Part of a small language model's weights.
Size: 15 layers, width 96, 3 heads of 32, MLP 256 SwiGLU, vocabulary 14608, 4.49M parameters.
Architecture: RMSNorm before each block, no biases in attention or MLP, untied embeddings.
Training: a variant of Adam for these matrices, 8985 steps.
Each number is 500 + 25 x the weight over its row's rms, rounded and kept within 0 to 999. Layers, rows and columns count from 0. Numbers have three digits each. The size before them is the row's rms in percent of the matrix's.

# q: layer 6 attention query, 96x96, rms 0.0826, rows 17-53, columns 0-95
# k: layer 6 attention key, 96x96, rms 0.08, rows 17-53, columns 0-95
# v: layer 6 attention value, 96x96, rms 0.0554, rows 0-31, columns 0-95
# o: layer 6 attention output (transposed), 96x96, rms 0.116, rows 0-31, columns 0-95
q17 093:490455474529508505478547509468512520516529498473500475501485489496547509480520496504510495472538493445544485464506505467542461520501462516521488473518498497522493498472504538537523524484474476546459495493467504526473511519459529499518491493496517540506525531502476535525526541495442521500
k17 089:509481475461519545485501496540534490505500482520486529518553489495501451499506515494521484508549470491550522448510460448491526515485470480542493492519466516534492543537513470458463512503499457540477473499461508516467488502556501469485492529500503527494510491503498495501503494470497496509
q18 072:543500499538468495494489450491502499519518492494478489528498491503534530483547480527518522516484483489475459531539531502511486525475462490489519524482504466508495471464502506524496469483493514557484535446503540532541512488459507527502488500531532540510550515482484458510496461499467530511
k18 081:538497485453468491483513517512524503521481482533485515544543502493482474437511533497491516504526466514509556494526468463464532524502462473510508477520485523509519537510519472473434474489497506552496509495469550469478505507536500524514469537509503496496511526490491498490524499489527461505
q19 099:464448534458511519501506505495500493457478456501518527503522501548515476502462516502517483489491515471499496483478498516475506546521501523483495481547456520498542524545527467492489536504515454470483491523524487462463505509517435494528499501524499527483502503497466470529499566500502512498
k19 092:478539523499484473535456503494455531494515512488508499470447530531484532496473483519497496494462529531485442536470524541517455529532522494492522475492520518479487499495472540524505446498548492486490529478531456513527497518478501488515512484561525520519490503511496499527505515532485517497
q20 108:486495449547474544502459475528440480529490503512466481500493476485482496537485485528486465491492533533490549490508487504482526501479481427460493512513494511473516514489466507494537552467480460510507554502518486519537487459530521511497509513510519481495510501513493545484476494495500500483
k20 113:534518536517458506506518489470480530543533463481487477496490496506502499496501519530532532451543514489518509492525536470474520519509492452483465557509498519478498478511488504510517533500489495456515512508488517461553491456487503541500485509447473491464530479491520493506473457452480497520
q21 096:497459518552488522478534465477492494509494493508499452506457479494508463491509492524488474456479485512497529431505509497505494520454537487488479497507477532504516502474501529566518531543463478491445492509493468528507481479482527493537469479497521501495504528518473547494468539509506513497
k21 092:511478513492514552494478516492500481487536475518478484496531470529473501513495517545526508460525487480507485504510496425488512515494477455528468511468503480525520488490504488449520539455488494478515469484473503538506466507570505462489492504493507533462498490500500465539510504451490530529
q22 102:473459507495481517507467464493473517491499475513483478499492445532506507512515486514506505465496539489486468501538544501479440540500502459468456520524479510505486490489495478518521549476508466527461532476513511540517541512482485509501490489499523533514560541502466494509521534493483549494
k22 100:508539536461480483506481507484507527542488464507465493469495519525489463438508535509512512472519492521534497516523515476471475530530488443506493521534502513504484554518479502466455480513538457508486533465501499510561498503544483518484501515526523557527521501505507488514507500500512496482
q23 108:448516525473503490510473531439483516504491555475497519462517482490481528504472502514467507482487469531524474558466482478507477480518510486525487464478519475446513480495489525497499459483544526499499465469498500505480478544483537529479492498489472484455476523509514456518527511477484517516
k23 110:476523427467520529508504460511499478509494505517515512564532469497542471542471503478490442524466463508472524479460510532525505506419505511511514496538456463520482524487530470495482508482491510538491503497476514500478505513534501503484500505515505508502491480522517503511465484474497517496
q24 086:521473458553479514489531451482509516586474495509473509501492482467498476495531508525501504484509454540481544469526490481495550517481534492492486500530503508487503525499500502504491474520484534523475460541480502499531475476505565507506482514458499478505474494479523504476484489528488463508
k24 091:506503480473555530471492497484506515504503479512494503514518474493499481520494522546510544485523490441511515490535464434482544497469472505510459527508510491499489446502522456447504520509471517512505453546472554496454477470515500492518493506479493478474502493507504502506492491466478512540
q25 094:475477521450562534493510530477473467459512502487517502480498487519494500499481514526466481523506539519533462466465500529507481498507508574524510486513504515458515502535490479514519534491481478459503466497497456497465526491498491504482507486555534496469475506541471487519508543486477529500
k25 102:448489457498524503516513475495508507491519491476539530482490524533506507508468477494524485514461486516496475524449528539502465498480520519536507461475457477463509495519509507532540504438510484478460483437502480518508516541512505472478477502526531503514480478503515490518491494475521512435
q26 092:480532500516475524518455494489467536466503539542505465538521510504472525462454509511483518537473500535489511478503480492501502487508491470528511474491474504488508521476508514517504546507518475471506502478496447555487523471514540483510515500523523487490499530566471538510523476541488549510
k26 104:505528471500519522533497506488470472485482483487476518541509505498505538524497518514494490517476480512478501529505486494498508489439511489516490504467446466519477441471501498487490503470476515461502546467500526541498516524521491543446486497490509446436506484485513448523503459497514532527
q27 103:501559472444507493510505543484500532479545513500505454539531516505526534465481524481525489519527528491523479479480505510527434477500469514513501478489475521520472510489496508494554518484522507499505505456481489519468535517486505475476521464533479485475493505508521551504545500462503492528
k27 115:496513481478479540497515480541526499498473511474479505514519505498529510516496489472563452549521492519555492473494513513523475469524499539519547469506449548512489507584493491504476509502498473507490502487486445501464542516509484460462499493486509501495512505475500513469503504506504501468
q28 088:480495512501521495447534550518534487503477515497512516467512546507500472500490509480505472505484454486497514498497480506505512488491552517539499470513487481499525534548486493478481465509475529444515494526487480453452472540512452492515474484494487489484456502470523488534458520504533447505
k28 094:468494519552489503523480507522487485482520560502503495472495502496521531543491469487493478509437520492448425508489519533540472499513544535521516496488533474478526494502490528535538491489488530498512522519532479505493512501456510446518496437513482500499499525506475520510485510500500511488
q29 099:499478472508455526539469464479447497494492479528504478541522476527488518497486488534513512531467496532473511482508523534463533527498507514457503517530471507520525528515522491499480567502519472499466541510533505509528527461530490476523497497524536512492517515526463517496513508523492553536
k29 099:533544500489499470522480504423447536506506480475503494499467545512453526454466505552499546467513513504501485577509500477483486527504480498478477498494515491498488469479471512501481457475519535473489552497510502516522525502507482549504503499514494486482492514491530502505523487493483503521
q30 089:490485509483546508527496534503481513453491450487502489525529519524497490509514479493514501480522521477482463529509481496483464483507462470491499512515479520541507517485487475482529546462515451497518541490518517503509517529494420491508520456461506529506496490465518493498547559473545499493
k30 097:497539540517482450503481488518481524534483523467483483471459503483493502495501474487530477488513509535481486515492527521528434526561516490474515505502537532474518536515467538521513472531510500510500527481554468473564490479512483488488503477515508537551497487480490502484501523527498497473
q31 115:530491460500471519487529481500530510540476456488513477532493491484507478514520503501521480486529483488498558462473484515498568514494503519504537531522492554524511529488506487490505514499492521516526494550491529480529484468512516464487513520471497473510453456471534556484472511496510449501
k31 112:510484522506543520457499496476503522484503484448483466481492485498481507523501502544546531466551537457542503500518467447493530498513494554481522519484521527501499445512508477499522515532475506491521448542503491491491476444470514494524531486462496478477492509491495524485486518482481509520
v0 099:498472521557515502534478540500488453507492485547486499490471555496570535456496495476469489528488514489521507462554525520524486509450548487483498518504474522501545486498511523466487475517458512514521492463518517486482487469495497522501510483489480504509479471486503474504514494489466478462
o0 099:491508456476502504471526497458493480506521471475490516486519468488476489505499509521570505481474511494496474513492519510480498487516493500544462526496516529509471510499508483536476504505518478620492520504518502453507513517525504512452455525519519519465489506486500545512509530504522518518
v1 095:512574498522515485506531513495512494527507534489499462484465469473511492544477494505520540528483507479475453502531522515456526482523480523497492520443484478518493486430500474536537517476500475503464496506492460471509481502508482544454512531493499530528515520482539479505492496493522496519
o1 104:495442468462514457502489487534497494466505488518492499511529501529486479515541521490467497551517474476482508482480481529547474524493563483468488497516526524528489500540544509490489474511468505512503466494500522524482483504470472451513542506486449473500491462473511499523519545503506477473
v2 093:512522520474473491500511436527502518505506502494511521554492478483545477493545544483521492556494465519478515501504525510475528500500472491503477558510487496498452507490481476516520521468493487494443498517502501501474496507469474536479507540491505456503472508498502476472519469569526481465
o2 093:466458507488533507477494506477508487481462479513500480488498490491496522510518508512476524477524516520486479457490489540497486512557562503479485490505508495501581486524537510511489531525442499463506487488488455470510486482503514472532478475502476512488526526460462474534471556521480493498
v3 098:481507499524488460501502544495486474513542484490537528460503466549516494519432462535475515493493483482517448514503541478512505527477522476504448496558520479489485504492519524491530490486519507493491503498495488537497506527507511479530531442524508502487531485522512517514472505434478521512
o3 101:483528505466469519517480493497524563452520510534496469547506538477515525473535525445546494470494547493488508504483493506510478493470467484508571499457498515482475536487479495494485508503526512525497528477512529515506496471474461484451505520480478491512468496496502523469504458507523512492
v4 088:498511497515544521539516502477447514499501507536462522492511517539517522535479490501478490497500502517491494454518533503540497510451544509490493440516496497488481555492454495536491511503463498514479501532509490494525447484582502533515458493472483500521482486515525497498501483494532495471
o4 090:463495442416486486471501459489559510524515495491527461539529491556504486456483530519543519507522510475529506539502494504457519489523488519516480535495525508511475499462510491524482489522537485501544497499493520509488520524479516479486546476519520526479501512465492512502504484478492494512
v5 087:528491506494490562540500535484471469507518509524523545518516481501462488569471489498452520503477470522490455528496470496510509491517496513482488454528545496487515517487485495514501492491506486513482520513476462492530429516558524503524542521499492527492491470502450513502503505508526509523
o5 087:463496472450517446504492475518478520443474475496484466539527518515523489486474475518542475504526534469481546524493505469510502529517484478494503541472470512477489489495486490508513542496539511453569489481518520546537498513477485498481517507482521487525516486503516478507532484463481488492
v6 094:511541501459466502527530479555512503519496515517472535505495463450495465548455508480490528541507469530493481522493485502444491515534486494524473501488482490547482510476520485499541518493502556493511468471496483534482510492527487478457519536492477491480521553510499508493480531499512499527
o6 095:482441519534517443499512491488523521469489511524531489515506489517490494490537499478484472494518519481462506514505486491580516521480540526454484500515518475510532471499513509523485473490482480474495508515501534472514494475476454505521542502481498533557497456474492476533534514466510464482
v7 101:521536497511519507476502540462525490526501499513526493439492523559542518503556482516513474489501476513496467512492512508497503482536535504500476509527511468491489515481542544535526467487533519504540532517487525507504497510489497486501541517512471524503486482490580493490441494511476463505
o7 090:503458483507495504539558488512535517530517500493512493508494486474452465518489494497534528510476503437529531477480530516492472518462483489479541432467483541509527530518494484476499540504495483554497488484528496504483479495499453489456486478513487468504504482501497509502507488466521552487
v8 098:494492498484471528494495470526489512513474512473511531539537504503475461537489559458486482529519477525507467494477450476508481462530465485492491479484512552468494552472484487506508540487489496504508485511492494540472528482493504471486503557495481509514482529483451501520539508558479502483
o8 102:497469495520540448514488463477506528491511502505475515480490471515498524486506465510521532465507489464474503531502514491541533519513525523491465511527487451521530446531492485496500485488501517425526523492480492477507492487542460523538516489465527482540517506501503457516461511465516505542
v9 089:508451495510527496452483484498472570488537497480511473485523531506477479480556561523508522484520518483492502509488470495514500540503529496511519524512488476456474455527458558496511492497496490497471528523526481488508523495459510466500506467492501493478507451488500499477496473528457517467
o9 088:503560536504448507484494489476493476490476477490474521531507487496490539481442503508499500485483523544552503481480520468471475436499447520529533502507477503503526508473496485447526475533493543475470501479446478530502492502498534514535472482473524514494493509530494497492496494488521506516
v10 105:485476500506505509530517552500473520509506512535512499480545496487500492490413533485471509524498488529481505491515487506482510514480534488508493473536491479475516541501563475498493480523525533508500512548513514511474485467547475495539526522491445508471485488547495507500449464508534495495
o10 099:481469548480478516471496457458540491450534477509504469531492499516491486491513500509544515507501523482478481504504523501479554525493475531493493480492523539504513543468494484533475508526500494416485490484490504524530472512483490457505497510513546518498484488488496502538534552516517464475
v11 098:516511487502457513473482492500524516488452509471503538536515517526473516496508485462502464504506471506502509492483479468514516482511474474486544475498509561478550553525481525492454543524499467500537492508502514532500503504507505448510461521493520504485491474472469520523531516566489513544
o11 108:489466536538531502507484499529488493549516497494509537455470517518521471503485463543536500455481483531520516496515498465498524510518502499489477503522489456478515456530483461486539521493535490461511517493514488474454515490539472521526492513525528476517498541528498446499452468491514519525
v12 108:516516491531494497544480522460515463499500454539489538509482533513516520496506447529516513469478504476480452502511503489466503495522501507480450511466510498484509491511424525489521488479469506501525461466501488531487528501479512504509514507489542494542533484525473468514543553534503525484
o12 107:484529515487499455515477519527419515494503486509489500533487490513494533497508546462488453486534512529508517519469496511534456485487499467517510531518518517513468492464534507467518495507568477533487541531539497474531515485517535505468467520492466509490502499494519507508478492471517510545
v13 103:488499508547500458487474471509467518508529512480522492439510512532472459495480493531481508469493507475503464541527513493537490534488479494491553486513518512471459474487483513539511458498539500498520495524511480467503488508511528477550530465495487536505481490522497522525448483502433493502
o13 096:537566490450487535530487543503479521463521499501470517515533510514488540491493501485497501505471519506492480496518496483486492439453475482522508511497494495510502519517448499482506520486513534457504529462478525528467524498472523490468519459488502479482511491522526536461550468496545526515
v14 104:497523510516515505496484470495499488488493495486477449485465511498492483530541535504541489481522533497503469502498490482515513477530506516493475523474507453496481481506413523496500494455476490501516538461509474513522483552462489492416482456510531494506539534460505494502511496469495518508
o14 099:512523443507455469509505494531483516501482514488502543501526461480515493468500491470457520525507477495514533474489492498517465475504493506494538503540463501518461484516559493467506490518518500504483502525482496484449566455525514551551516523491466529521510477527493486482477467495499519512
v15 104:521512504464486559460478456538493516491466493542472548552535478507486499483517496463479488498499498511493517494495455499506490507537487489491508515529451552498498551501508513488484549531505479497497476528509488493498494507542518473497505518483464504469502495527435512496511507563516485489
o15 106:452476516516522479488498480484478495498499477515524513512482497530516512505463487561496500472485518547534531537507505482499549516502520493486466535494515439488548456491511463522508515504484510466507514507475496497499503502520493504542503481483575511540515511500468496529488534495454474555
v16 102:495502523507468538445500486530499504500495505530458510479548548571506489480534484471517458472486485492513491477539504479554504500508452504490519541498551513447470527504481517489492509477522499494522456505511485502478490544518525491503531470478493527472485488467494495508494531526486524487
o16 102:501490454515470501545476491529481519506500474512518544505457477498518515511467493566523524462480530504506521510486502534489489475483513472492516508519476471528495507504493497517490502501488500527488563512488510508447556486507492492499460496495508471533497507504482496511487436435491535559
v17 090:499476524497488464533480537477479482489496489516476495524486494482501506459538458464507541509479508509491545493528462508497520483492532514482513497453525525506545508529491508465496492516452495502497494487497499452474528467509516525535452485493524518537539505534435508496542537547501522508
o17 095:524548490498546509464467521493406478490487474505523517495498487521508533539471528539450460486513504527517487519482512496485473492534474478526467528513509499484492477498519506517516517494560497504504502523539463486541464516524538507487529543494512502481485495511499497531512524528513487517
v18 114:523511485514533483511540463527519475518516476460489447504473475495557537507539525507513509482530543487499504491502499520465495507502516524493463555493473485532484449481504486495522514486479516502499502487506500503522507479471477500446495487473480473507529472481576495482498484436477492481
o18 100:484459489514507494488531499492583492521497507488507513479508490483513477498491504481515497508510450454559504487472480502522477508498503496504525472488513504518522516506518510503486451511435480584496477516485540494493487503506437540529470494507490525510494482461496513514498534473465465486
v19 082:516478513481532481554478499503522487518509493470527507491524490516455486514472485548494508497514525491509519531497509499494480461533475451509511463507524537475483445524545440538495483507547520498527503492487523493488498471520488489495450535500517489540466507483471519493535499450470489466
o19 072:519531535503529522504508524495499524507517524496477506470526522479490540512508475462506496504497434475493449543487471475504521513466501525512498510486546512503468491495476532493513521451445485423465464477545504502538519530477479523516504497495474477485520531478512479533527513510502507510
v20 104:479489528506457530515489502504475488507487526580489526487543500528488467493444448496474518477460465510495485522505495497506506497497502482501508474499509510479489560510536500512510488519543519505517491511480496506488480530513535509567540528521492529506472525557464494513482539518522509480
o20 104:508524481461504491535478548504443524457514476528526485528478516510475525524521519497490488511519557533458495525501532520484518506478489503503481529484489496502499505465482509522483526473544495457508531469540491509515508509501532447425532476465505472508510485518510514498531479513508530530
v21 089:510513501544507546487501440503486477504476496509495502529521458521480521507499450509509492473505514519468493533505491530485509507537477526517496471460488468528439514491515487519489498471549543503507490521480478476480511542457515507511518524506490536522525546488510523497518542514558491549
o21 086:475482484484502513535527551545480532513477550502505481543492492544520480506502528530463496537508454497488542508512489478508470535496515465479500476548470503513513495485501533519492501460499474446528525511503505540507484503509527499490552436483523491486523441519515487499493491490479502498
v22 093:500545468506533483437505524486498528506505524505543534487496541502479490497504462512470511497479502434501484505509519483516477512482490515497472509530470539517447478440496525529536528511534463502469484504489494494495471482524506521484544549526496471501498488530496495532462501509446492509
o22 087:502489528483496470534487464491535516497531490494464492497499493497470501513519511487529533509505518505501513517501487524525471484459525460501524513446539492495527499506502460470502481456482567565509498519489525504520501477450476437460494481468477508504487511499511530442516480486514504545
v23 093:473507487543477460521486526489475520513521527525506487427480486459487493509491495527508529524528498498503492500508488497506486541469524503526512489503492440479456497450509514520513488519501543501450501543528488485508468493516500463492535505505444526448502517519517484496437466486485493490
o23 103:524488528494470508491516496457524507448535487487484480556537491509481516503512499463493529518473529482486478503481508486511484497497462550507503490480514553523515513502490489501502465506528523509518523441467518529473525472431464511480523470487530490519481455529502526498553487493538494485
v24 096:500492491536514465481505515497488518510510495426515445460486492512545510523515543490489485501505490473499511510501520495507489515478517515496491574498501438509484489471456533502524513473484524498454513509517504507539502500476473519457481454486489480498524469441540487490526476476483479478
o24 091:482492472472491503517484478492552477508504492537476523547557482498505513470495503497525522511502494470531482441483490527502475489544470520505545472520484531498511529509507468468476460547451495561502473497481485512488506488516462515528469530512481531499494478510484528492459458509526509512
v25 110:508479502536530501477470431502477521478516503420516505519483494481485498518539560479513492538519523487506507514478501496520504498498518491509514519474458506497488505495476534461500515473481461492486507494524483533496538518477480463439468454491530490481521496439532515501503468485480488504
o25 087:487507508491477513468507472501524497501497524501483528478532507503504501457470487482489517483453473551484492465512480473492494481513497502501529493545467474503512483544521475513487483529486540458474507497451475470458500493514521547588514498490490532478506518513478473487461508554540512510
v26 093:476482509479488499465507511530508514479490524556530514492531493522462466479491498496460503527507502515517506500444462474514487494503484482519516458528486522486500540547586451487490533506530493503524496493471506501459534521490521464545515505536516523465483525475477501507520533483479504506
o26 102:512492520561493520502489503500501535509503526486498504479466501435487506514503459501519511478461494517472536504544514517507526527471478518494480500473462477477488476475464528500492479435518483458466508485487511514517485496490490486479537498442521441495457536541498500476484474496505543484
v27 097:494478483496485479490494517489484520485503510454531473524505523507478520507541521501484515506494498484505550525473487488494513519483490491499520502492498510529491444491435463519540519543498457507498539495490529542512484499493490500509498485507576467546483475527522522478506548457494524567
o27 094:507491519491516491514449508502517491474472499514487521459500538519511462507457487469489482464520482486511477495534487508462460463512464513513498452484489478485546516490502495444516480447521519477522451524507489502526480507492526478478482530508447511469504500521514510470459431519481490482
v28 096:501483496528492435492495485501470502481509517473515471458494480443507517457518545544495513514503525486498523503478510517445485528466514500538516478482448470542469438444526511533488456515522495500497501515493522475504484493504506514501487501508466517498494513509505503517466452496477484544
o28 101:522520504477530550488542555480525499486518511499478489523524495487485453499498483486470503546512479523474482485534495485518494482478478517500481487516519537525516526517479496479527482469495532528510495479466497500522485528453537487477522482508490481452506496548520551446534509521514478435
v29 100:483491501504534574516463462513489509483488517507554500517514516469445483506531483510511493536508483519506467477479465508494499496512480501537517482451498557479520536481495471518454513524502479510509499499488525518518478519539525460542531540531471503518462494480481514483513509523457516520
o29 095:547478501504500453503485531466479531533505530464495527490498499502497492511461475495512500522471490520436530545528493459512489531491514481469470494505456501517499459512450503507528491467546514432553502479474491497504526523495515498489504466498520471471519534541533496521488496511515504484
v30 108:501474505516532491516522512513484502507500485568480507474502521520488467496451482485469503460492519494508525485494508506537478516465517494485505443578497516467489509516496473527545487508451490508518518506499489499481487463530508515492527515467489501529467448501456489505540511462486518441
o30 100:477530494444502482505505486486510495495496463480507486476527489495505540486509502496538524470512510451525471523509513513487533491508462526560494538431528473515481504464517511489470491473510497520449480491488531503518532535477496480476498479455542506510476514479511512511521497450493493565
v31 083:499493529495503549511502421527526503476449481510504474516508543520515500468551495529490481481492505510506505522486475511520500471520497534562534495482502488497489514500442469515483498507527479512526494487503512487500519535478492547537560538507473498504479516471526518468524538514516473476
o31 082:510471442519492509504531560511466451557484535481490526507504482485478507498479499493486493514516480507484533475532504532487492509496499490461481477510459518544493511512525513512504505449497485451518510528482494479489498505535552485468452455503480488461509523531516501505456468489489536528
q32 067:480516435498508527458500485508553498513501475486468513516529485519466501530495454493498478490530528520499488490483500539523508518506512495495505453508489528457522522507502475524492484443494531488529496483478514491464472473470509515472536444497509492524462487519497478481500522523563551537
k32 072:491492487484513449539491512523497552500490481520514494525532500455517513478473576482513479498507490506509517553489513492517513550514471486500514562498483501494520512490523492441490500549542510491484497523509522430527513518496497523490564477504531498498528492533503495515507489496524502486
q33 062:504484571484442488489519492489478515489476546493513528541475485505516507473543503507499483526456477518473523476529483499542481493486500476493508503507513485524476502505506468481501500522484524486519498501550534564511473536498484454546492494500475512529539505523494481519471485521468448539
k33 075:495493492510491548489474523528515509497551506490463521450523480506487528529493503516477476491521508485515466529487505491487509496493504509514533474470455454476499495515516517484495497476517458515501569533465494507470505495500515529484442514536527489500475546536527476516512457473558520468
q34 068:553520542531481487481523502516518453541489542504484478523469488497489465474509564502477493515491483532528497500532488466504538471479532506498484532518517475510462526499498490454499479576495499518498526494501522486547529478512524500477466538500498501488513476482502523494493473476450477509
k34 085:500517538489485472543488463523488488489490532477520491550484486472526441475515513500499511532484483503463530488544507512513502456517520488489473521507519502535482460502478500484507487479443554482494464471515509562484498503509478460496498525473499455495491458527530487509512492540531469516
q35 077:474536473508497509491476552528491507542487487512467478478520541516461489526482467518485500485521484484505488527482496434463529513507476468513496501464476508507538524506523490453511522489543435521511541522466481441507493483494517546508509480508525520485522512517520495503522524492507520456
k35 063:517521480481535504538483503511504538520482461539520511509522463474489548465443489487526510523488492496508548510522464517524489495510501516525481510512536490498481515451481464524500513490500531497450509493523497486465501451548484520498504488516481506441535515486461526453521514505536510536
q36 065:541510483509493510522523459471497499489470505491507458525464465511513491482487499532489534526454471503494542539520505535500499489457507459530482515517518500515478502502492529520476508517496557502495485499525525576523509524489495445522491545508501498487498482438501515478502445498502495544
k36 083:486490538455465449537479471481483508505499495471538513526484498492526495489513498492501496515465475511460511475526510551515517488537517492492486510520545511527491471509482494519502483509491541477512420454544502533480518485500481461470509522481514473523474448521512505520483504545484471516
q37 085:514487495537477514491496513524499486525481489537469466500506489516494508526500515488534490453531500479506527511487478445488504555467470490508494500492469460486511540472531509458521520514519477549472545504472519472550527494509508538524465483504503549517547510474498499463507526456480501466
k37 080:502541487471516534526472496480517546527481483520498488473505494495475536465460474486523527521496487505542509514533521497500510497560493487461493526557569530515462493480506462514477508494511501506458476498535518474495492483526491510504547507517513515467520467511506529484509454524520525542
q38 086:528508495518481489477487511472486508537463477526483488513498497496517501533496482508487489459493469456523481514511479445497482556464456520526497517491489471491496497470505488483515489492486465544504525493446514510545487505502529545539475487516537524533574503478506467487504481465510526457
k38 082:541456486512519529504504514488541510513491509520513483526515482476523497488495481532529533487545502517517497529537508454527494516567504503498504520499494461515482485491496513470520523511493500535449531553509506438493522465501495529481479494488490522456535504470469508474505502486544561480
q39 085:455508524492563484513462520490482505504491514471496500494534529514511500493452470510504490507510523481478461483447501468450533526524477513472493461475484512506512505528512460472515500482511478503501490504442457467453509521479518536510548473521529471502487516544474475520490543493500513495
k39 090:522503500494511493491509514499494555520525466524478507491508524502486509484514495507485471473581503488554475517473486438476481560485469464504514487524486502469504518486515513522467489521533457549509524516461516477508505513500507542525484491506483567477542529472521500519508502493484517501
q40 093:535493466467547511526523500469520475466487467489522509516533482525475472503446505545491489514439494529466514535507520510493540468480497482534489492499489512506528506540496453519465491466535499449521517479501497473481520531486479480539506486501473474480452480507497530482482497508537496524
k40 079:490506539466480467534505497483493506479492535449530506499513547516485468464483516473473466516453484533462482506469535528507453492488509488506499484502503498486519480541478501523479469513510482463468495462534469490491471514462446505539507469519502505495478494517466466538494490500484498437
q41 087:508527491539456523511492453483518469522531532500505475527484468516486515496502512541519514488452481524485465525503521500529531499453514501529535504472516489523487493471498504518545481503486556523534454454524527527557501506486562505494496523518496455515475488502484499518488474489469503482
k41 108:514489476498519554437518514544488495508491469512446544491558495531483485486445503487534488500524498506522537507518438474532510472491507464500488492543475486498502508522524466468485511500491486495497542536494497486500507469510461521495504511494463524431495496481511517476518493512521488490
q42 073:498518513535455477501477451465524493534513523514505494499515489494470535474530500519521512488478504510480464529497514495517502533471503500527545468474494500518490486452510502525517422517484500552507460440516518505544494506486559532533484529524502481523506513511476486518497495503484512454
k42 116:515474459529517545486506524520506514532510460540459510512513474515495513506502494513540507481557484475527532506535480479513554522522494470489491490540482494495474538464530460463500512486514487517490519556483543486523517474542510516492506519503471540473529495489499547469497494510516512540
q43 089:481470502531505506468498526487460550522503485526476495506488517494543518504524506461535499484559477446537477482482468472485479542521479506497504495504507487500519492470496518466500494511474484584501498534473509509532499469514503511486506498476528553532550530476510477511515511487467519467
k43 062:540516465520536504482495533500508531552491477525491475523492484475494517499517495537524522482536510495539495492539477438496541492514456503509494507514496520529476505483511513482509491491521529575528468526457538506509511482520559518474498510487531484523515511517521528456533517505498500540
q44 072:490465543535483493482487526492528488539488481506521514497486481513531493477520511471511455502497495431497478526498514505522459552478503532522516491486535466533495482482476509484527479473478477544491525497512537506531489534505503455513477442498505513548545513459490502473482519476482460503
k44 107:508494496475528513471494501513528528517522506554464510494518488517492504509515514529531530462547506473538491524537488435487495528505493460520494523479479485547468477459508502485519503471488477569519502539493520524524523472494512545489482507492489566482517546488507487479512501478508526482
q45 080:509499489513511448495504467463517493498497484486509462473514511473473547509493495488537505476498461468506444508499519475491488538517479523523484510499517485542478459463508480486491487464515504596495505489489523517526516541503489513506526524498524555515526515451519478516510527506494544474
k45 057:507479514497515469487502514476505495513508496459493468530515494487512507441530524516509495472540485482544506479516488479517487514517473477488522515533520549561495453492494499491531498519474470580530480534521526474506503468505533474526558508458493511535506496518503516473495520523462477503
q46 074:479499521481493540492501544546437484460479483520499516521511521529509455515491524473453493516496531513492537469509479513475508463504493503460486492526481514472531535545507502479487537523523462414501528539504458497486498488494452483486522502501499511466495482515519487482498512507524490511
k46 120:466491539472486495501484483496467472444481512484529502503497531521490489489479499480468479535455520533441493494474514549490475484513523503485520482487491513452524509544499505514493525511493486405474510480541461485469487510495462468524504487524498491482484495489483468529480512498512496457
q47 110:486526530458512518507511513526475499467462497503533514531523503531484461494473497490460482524469515515463531493504498538482515459502519483460498481508482542480515508554529472496473525523502490404492513510525488494465501484518448472513507514515481483479462481526509504503488506508540460499
k47 071:486478543489484530539480507479458486465481526508515516504503521530489487503514501484462492519472518512455479517473523529490465530514529505479538479474479495464533519480514495519472532496510457395481534499527464480502490506492455510509511485515489525479491513484470458535510502504491513472
q48 080:497528481501549509553570492485521505528504458455509498488527492500492472516523500495522495465522515460506482524487539504489447475526524509458507505483515508521458488495521457460511482509468496530517518504509551460517530516494458497473503512491525487517505473469547503460476515490521472506
k48 100:489473535472512475498482483501484491509482531464506509523500471512500464486530534503493488516490512482444523496505495525513446488524507480457532488520494535481501492560484482469510507527471474465500510508569493480486513432535470492526526529497474508497490502480489456517512506533506473440
q49 088:494488510523495466536446477482503495502488566502524495522534489493459492496476500517492476517479522504452489544473503512458570518534465485482543494523502518496492521524486474454471507550517527478511502512543511484515522478511500498522506513535522505483456484487459535515468481525524492491
k49 069:526502514499495531526444519490501515516493573520523507528471537495484478503506455480470496481483499541510482506486511488508507546497528467506508469519501502468524545509501490506503507473464470435477516523544483450516487488499510496486484543537499489452476490501464504536530459514466496498
q50 095:496554555499459527494536489575491512500494473527481504501484491536512470510522519468471479474511528464481438465514505530513473506456556542479511516488475503484492477508525494501524470504503449466502491479509512460502501482504505519491504476498507485501505517510516479531471524447499474508
k50 089:458515490529509533478530480554522450504509492480447504492492483527485503516502523501508485481496502454439498525515518515505469531474493534486510515489417478476519469469512493517547520476507451483529543487473510535498514505537522511514487477510514522476485545481511473502506502520506498484
q51 081:497436484534519500509475536517462525480485489521484481498493550496519454496516513460523503507494488490502527482506485463521548514523493439471467515508484503467509527484483520495480503513523491498476534489506483508547452521539527476487484497441523521538511501483461526493534456527477504498
k51 090:521486504486513496489489525495515575547527534539507458472508474490521500499519476533482546519544507522520487505487478429500517480520447472514471536464486498510495476504502530464505498461524520499475480494493506485492481507488512532472506482529530490474545487536489505510519480495475536545
q52 079:470511481477534532483494484536502530460500505508483516489520484560495479548487493506488494478495535509483482497514470490564475481494529492532481479521451524467486472537514499487488451474504504485549482517478485459560492517536518534517491456472496515507492513479510504539481497456531495493
k52 081:502492482504540517452541516527518499530491460454468500456490535515453483506493503512512507488483501487481499518500500549520468506511518511530509478517461461476564489478535546494524472522550462488487503494503492494534511502520484511508513473476569527524473486506509496511462494531533503519
q53 084:492503568511485527505523467487482525519490498542497486517508477509490476492530536491510513469499495487457473504503479530457548513526533456469500523520505527501487459466498519487493458505484450513470459509510510529538455467577499515511482533516510514513494459522497479503502491525487485512
k53 084:493460469524483504546498520477484529537497485520504499537468471484499500499517524505516528513512532500494495517517497475476524513523497545468482487496463536487477469452508510492516475480479490470493441483483529506538520498489552540495539517528567481503523510497488494505524543539456526536